From a checkpoint of a small transformer trained on Wikipedia.
Training: 735M tokens, 7842 steps.
Each number is 128 + 24 x the weight over its row's rms, rounded and kept within 0 to 255. Layers, rows and columns count from 0. Numbers have three digits each. The size before them is the row's rms in percent of the matrix's.

# gate: layer 13 MLP gate, 832x320, rms 0.039, rows 280-335, columns 32-63
# up: layer 13 MLP up, 832x320, rms 0.0363, rows 280-335, columns 32-63
# down: layer 13 MLP down (transposed), 832x320, rms 0.034, rows 280-335, columns 32-63
gate280 103:115123091094122146114112110137140136139121145144138112136124133158136116133121123102123106138120
up280 102:098134137116127093131125145137110131132132157099150122124126113183160135168158172137139090109102
down280 101:153093125162141117161126173157141121109112152165135128135113121124116178162144110143154156127174
gate281 107:123142096130132084128108129106151141142091131115162122114120155117126134145126093094081065099124
up281 102:120139131130110150150105136101121142126146112137113106131129092130124111131206102113159170122122
down281 105:145141101136160122123126124103149148168127126130118163154129126088112128072162162121074115187112
gate282 104:138132154104109127128158169102151137126145105125136127128123167143136131116130174122141128133149
up282 119:135099114100127126118128193109142087117149063136147133153160171110122131108125128130141105134137
down282 117:145094122128105107117128128122168153124135097159116119133124124130160118127114131145099128131149
gate283 101:154132076157124099134126171119181135147128139157138075145114163144144134123158164096118138160143
up283 105:183162085153111119116114139085119092155119157112142125138144225132129139123126107112180128126164
down283 105:135125159138098138139139092132182114148169096134155135121163136128140164103121152148172141130090
gate284 102:127159122082073091153153152136121162148154080110158116145133158101138083112149096123115155148136
up284 100:104123153104127132135145139103119155099113100101127165177096118089163073133111122121109144135117
down284 104:158109102158132118152110131082131112149100124115110099145105142205127089122093148075127130122155
gate285 101:160138109085112165119150105128132183156163117109151133138151110143137092159125131128116112129135
up285 095:122119110164123122141123133152144160174099132173084154099084110117109161096107124115111137141134
down285 110:081135151137127146119111137137104138134139120118110168127068145101139140081166108126085135178104
gate286 101:084110113113111122132123109154102134098126123120163168138108166138117146152129101091114130135119
up286 089:136120123132160112151130128113142147114123160149156158098147098118158085123138104100056133121125
down286 095:125110163128121130115144142090130080105074135182115182153153112054072147173128122170122151145115
gate287 107:172159162107099139071127135147143113163152101137125138104102149095114125118120103107143131082119
up287 095:143131091142137096155086139135159092124155106119152148142133141158107135099170128124090109143130
down287 096:104112123123128137081124128116125124065142147121147156165144120129127146129150133118122102148136
gate288 093:121171130152177146149136130169141115186169121135157144134128140135114085129156121125122153113113
up288 094:155132155113090099087159132091131169086130139101121093155114113110133135124130133113108085127149
down288 098:136148131135109121111078121112142156178173150143155129136155132134143115141099113077154140106177
gate289 101:139103100094126091127153119117131124130126146145122134141147150123099105151133126135119120141143
up289 096:117128137144090151085181125135135116121088095098151126152119108156147125122140128110148155153126
down289 097:139123165130162100123132153121127136114131137149118095138124124100118138121103148156116118145121
gate290 106:123136141097138172130138202136138105122163136130158128104144127161145121170126166089094130100108
up290 101:113105124114134170124118112135084125118141085105117156093172130112142128149103130156172159086123
down290 106:124169151132120127106138170108139089155120108126118120165136121152123181115122145144121155164146
gate291 103:156135091089130081157125116111182140135109133087168155117138121161095099092105176115070066138159
up291 092:123137111157140133087122133116089084116153150117148138138146122149168130097141150129105121115148
down291 096:116181120127118172177122114104139120124125112137174100154124126151141077118184129080116157115117
gate292 100:141113173099179156114154122117143142129184142136118141153128150161096125121124096125131121132140
up292 103:114121180091175151111136101152139114115136116152118139114145140179154129096114143119127145094143
down292 103:142102152102131073103128083141125122136143129144144156128170096130128125135133165148133129127141
gate293 100:171172138178120105132126145053160134152144123126110106115083114151076135138151152122127121135093
up293 090:137115152120141147127135138108132120109125162158113149157087149093122129085176142142143123150106
down293 100:110117136141162114130138118148106150129142153111142158138081088168177144086132117156149128114161
gate294 104:135156120098141124156120151172145144156124119152160087113153106148129136157152132084127128130132
up294 099:114119148135150123124117150081163125136117109120133117128127096145148151126165119110129171116143
down294 102:123152091173149138175120152171159120108168133132138135170147142107117117104140104120109160132095
gate295 094:118174123138132111141128125098116176145162082119103129109121210135165136122152116120146124090122
up295 074:028133112151157068149090095114164109160073097130084108148128148086137141144133212149167134158086
down295 083:139167143128116142107119122114136099150135166128154108135135056144099054087108097173083081136171
gate296 102:151137071158104122150159157116120138131176152155113121151115151098078119139151102114116132137122
up296 092:130135118168095123131109121160148097138087119092139137152091098121072101159155136151101108124100
down296 097:168088130140069107106187147150151131121121118084087106100141095166186156142141125080139097146134
gate297 101:113104120052124151139145115119150118112153125128121187123112157114103124115174101143106144113147
up297 091:128145175114116135107143150157123117119116135124106135147123094127102141163147124126151138100133
down297 094:138141175149161145112136160125158157136129132151147134110136151139122114132145126146136100165116
gate298 097:172126107118165144135158144110118137135138087147166131149138148177112109141118091120108128118095
up298 106:186134124123106113139208178145126118105135145129125139076113150129134108153125124108089148141101
down298 111:162106141125133148156110113148109151120137128090145157130173072103125152190138135159148144126149
gate299 078:142135125074102163122123151121116154135127127106191087117120128118111149129127125084120115093101
up299 091:154155110154150071133163129110163132161164129112112176169101162161111096137168121128111106145132
down299 087:177149121141122158096166149104134179152121111110137117111140122113120131156121115105160129103135
gate300 103:145125136117115125110145155127128144140125156081149114207114132067119109116119063107092070133078
up300 114:117142152121148112115192154122122126163143176114112126130130131112154085138113089121105119123117
down300 119:112142110117112144121122114148166126136123103106151078157124163130117135154166092170139121134117
gate301 095:126142107112137102100150128120145172153152115134148092150135166098117129101134122091145116152130
up301 113:150111143131119136151109141114129080144121140105105170112132107132137140144127110127113128102126
down301 100:088142109134128092119130162093128106097125140099118131141100160136148122142120152126149093078156
gate302 099:168133141126131118123154148115200161124142084080139087159128146147079125127105090129099117127146
up302 097:136126119131151144135118118150107102159102137150091131145138128127114108081157099129126123131136
down302 099:090156071082087076129121119133104118173160141145137144090129168118104138101130107086143155135121
gate303 103:153139107131146142146138086115121134122122151091125128128101108147124126110149138116127127108097
up303 106:101111143163128109091080141154121101130112174156153152146096110086111122160102108137120126101123
down303 098:127149118133147145089096146117169097129171152123150150120132142122121138127133073103124113160105
gate304 104:133136139112088146118141138104160147121153144146175108127094152144152143148156151103147145132145
up304 133:147133137111161145103102110144115160113162125147147118145145177135133126157134153143134159091124
down304 126:128129135156144136159108157121091168143096137144108124139138137142162141102153172160110139099145
gate305 108:141172132118098105122165134063122126184155138107176120178104109112113076110168109128119087133083
up305 140:114125105099154152111113132145158146098106120117088137141128178146093159171098075112103158099182
down305 106:182098141137129115134103194096114121113137125118131078144125142136078152117137119111127135154114
gate306 097:130122123117132077129147138122168136138149149105139119155068144136094120142147114088113150130156
up306 090:104124127179113089117137124104148131070111148158110126119108123074133163136103173127111113115113
down306 104:105088108093123135170120174141132103186140133128143136147112119157114122132135101155118126102127
gate307 092:141118117091101120132137129159144117115139196099154118170104132166127113125128135110145121089124
up307 107:137152151139154081114154139094129130156137086117121130105131117078117135158146131123096122176105
down307 099:156115119131141199146160145127120102142112098110119106155126131106092156155132138111134096181151
gate308 085:151131094135134153111133109108140117127110083115161096119101118119104144126153137113083124159076
up308 092:124171148104122090138170164129134166155184166101114163171114165139118079130134113115147127094162
down308 088:130143091128136129126143122114149137163100123131171114151102106146158176134134076097111113134093
gate309 103:154136117103073108103149150103141152131141133123165139131141168135113121110166136129111127131109
up309 092:153099153114109133140179112169143119088137183096142145119125082118106151133151114151123136139122
down309 095:117138135142109119141101154134116151128126097119141079115102134132141116120137126121131081110166
gate310 088:127127124144155156126149120129145161122132100129154089131101159166122135138130068113122112142113
up310 085:149136135155163186112101128143101168124139105112138105139104154108143156128128083175127159164125
down310 091:077129128118118133158089109144135164115106142138116114149115134087131110126110113151185105141117
gate311 102:093140129092139052142161151090131146161155120120152124156112132124088124085150136139117078162162
up311 093:094120111095112169126134142121154104110091070134147152112166151148135142116144121123178167147121
down311 098:148100126127123127101103132081136140111102136109178104115141150168166114143133165125171148139088
gate312 090:158151093108102142086149164114141097147125148104128106123110130133128119144172100092131107122103
up312 088:100115164141143100181125101135139182118137109127158150148139103148124115105088164144116139138133
down312 091:127110159136111130167171128136095096138109135142168066105153119132098128170112113097135129106137
gate313 099:147154120105136111133151180138146157117162111116140093123135174140148094126179123097121109105145
up313 096:120109133142101136142110086109137107166081148140127158138096132126111168109094112156133144147098
down313 099:132159099122091158109099120169106138101124137132126131103147110125118125115129120142115087123168
gate314 097:130140135143112101096131112123139172123125133121156082130131127128089085150156115086147140134115
up314 094:098132144127094102088115122125137168106121157146176112130118126157128087121182117101155145108123
down314 091:121114125126144139101130118120090129157125146116145180106118113123116160150135134103134129158100
gate315 098:123103091119124091114138168142162138097111110130110120134154123164134109127137106081148122097082
up315 114:126125099137089068131145120108140172107160133147143134125107137115134093169158115128101066167135
down315 117:125072100132132131152141130176093160125177125142098111155123198159150170154094091051151111144109
gate316 104:090151113124129040101155112122136133154103132107158134139111141145122126128120115130113138128105
up316 111:132124108159123181147091118127143115103138083135101122128140112125161134099163130120122111148142
down316 109:144115115134113126096129145101102163108138134117112134157140131126150119062114120100140111177127
gate317 097:112122131100103116120119124160174145141140096091132133148082161121114098182141111097109125110098
up317 108:110117131113096136120110090178154141115122098122096159132103163108132121178122110122122137105118
down317 098:127129079166149125089102126147119133119138139127096122149113129143134122089131128124143064147140
gate318 094:161124105117125109090174169100149139103132162117139126111094118205126125144136110075117143143149
up318 092:082130138109127106179095081129150127158133102150131158135126110094132145111129125157158119122107
down318 098:178137115096074130121129130117104156104097178121132120155132096149128106117146133122102130126145
gate319 104:160139130089126140136125201125114155104152152121172076137122134170084100139154149091122074098150
up319 135:119150105140126117118138086168140117166112099098075158138139101098150141133113129126154165114129
down319 107:095122149082144097095157137127129116113107101176139126153120110096132138125087069158160153129133
gate320 105:138126096114162106153141151121129151131135164095188134162140152149138107109131111109153149125130
up320 097:167146114131119133121134117133164150130147145149113111175090094155121151160131136107161128129083
down320 101:076091134122112102115163150159152140118106135185109111138146119136153152100157153172117121138130
gate321 107:126105136141131122145167158116146129111126170124132104144092135143089134151119114101112122123137
up321 142:065133099129168094141156152153168121148138120124150119169080175143151153109122128157102075153139
down321 131:137125150171139119156105149132159082169154058114137115140100186122136142076111084132131082164117
gate322 108:153143148088125137098168113132127139114165112077132094180129119137146112141123163136136107077111
up322 098:157098151115158145123160100134131138126158098102094111143139109109158102107094168139122083115097
down322 094:129105152105130149121100126117129115126110121087107116166132107087159111105133156161134136112127
gate323 097:133147119156103122122136117113142128127146111124135145131111101135132104130150101145118122128076
up323 102:106152071140102086112137122087134152125148131192105134113090101117125103091149127187133139134107
down323 091:122144115136087095140060122147134174138139122124129166130149119103169122083092112090149154136097
gate324 093:186092187127113160114169124151132106147171127108145148121123117119124153145170130112074122140107
up324 095:083150077142120094151126127150138110138070090118118130097098123143108083091127127126138151118139
down324 098:099151116057167139109116081153153124143146113128140169121085112159114148105153130139096120131138
gate325 094:139146117142161103135113143118156152148129080124183119103104175151103133081094099141135132142139
up325 093:123148097144128102115086160140117126120126121107169158108096154146121117121117111131117100171115
down325 096:179114118145102127115116102128112103128140116144160140138156161130150130131142107119102147120127
gate326 100:156138128130119101164154134103159109163124163105174152168114109119126133156134107098101116131112
up326 126:150130137104141141070116146170121180107174107121097090093103159128099118109133113111130143132114
down326 108:134117144078143128137115136101102130047145128118152130099171152158144140131158095115122136174131
gate327 103:138126109091117129155154150136172150128164124117165113115069119119122082093138107139099146123117
up327 097:165156112147085105156142137080136137167159134095124094108134123088144134111133137131111135092118
down327 103:103100087102138138160157140104151131104109103132120085105154124125107116137116103132130145164171
gate328 103:118174104136128131116132149163162198140157161094133113092101128125149090142161125108114128115103
up328 105:103127107116159139151143129113119125098106088110168139183168090121116116149150125131100179097093
down328 108:089169094124111123141127132100114132086160085091108127099142093098118127132128095151169148141162
gate329 102:143120137066126142137114119135093102127147139079117144153137135135118117180164133139104138100135
up329 099:107136104101135133156112131101081158134091158106136104133133104153153119127160135113181079113136
down329 102:128114156153113146080123123122123146140134152147118102093119107134143113094131094124149148099111
gate330 101:151109091130144129111101170124103138104152139143156120111116111141151133151139135134114099161107
up330 101:102141118156189139115124155157094140121166103125133087131123181120145164098113123129115101137113
down330 104:123096116125122171179120113146142105135142110129116143148133132124151080193130123114154124121115
gate331 087:124155112119132143137145177157129124132146132121170108157089126136139129147175100142136115124134
up331 086:143129120128114100086133113085169156140142141107107167137123145142115106102088148091110124103126
down331 089:150158125087115156121117127112118097156129137129162147153142108154109157170113073098122131131104
gate332 084:149116069099137115084133146158152121189136080095122111130141132140126146107126120052070125137123
up332 089:136110057112157123062076112145115092170098084130111094112161094134136170108105116095108139141153
down332 090:129122117103099140199104116147144125105140096127087141121101097108117108090124185177131081111145
gate333 098:106147149121132145131168144078164113112161119128129097149117131205151106116122144110112089148115
up333 100:147094138120136174120128159130121118065154113126105124127136149115100129181138159127126161087116
down333 102:150151089123155096150133116160125111129157125129083102142117155097126130138091124143132136122142
gate334 097:131127110137146064155178164128138159114105154111136121157090124123139153117129127102112111123137
up334 098:121116148072146104144112140115121118077124190090168079150124167154113104124120142123156114114178
down334 103:111160107120148092119140157144131076149141118104140139111133124149131138132141158156114141096077
gate335 101:141093099093086106128123098129154144158142130123125133119150135116132110158119087133129066148141
up335 103:130149163135153146157099121132132134072134149091118170137111165155137181135132122063148173125146
down335 117:143155130119157099151121109108152105105126133141105124129101135127135096129151151147116088099142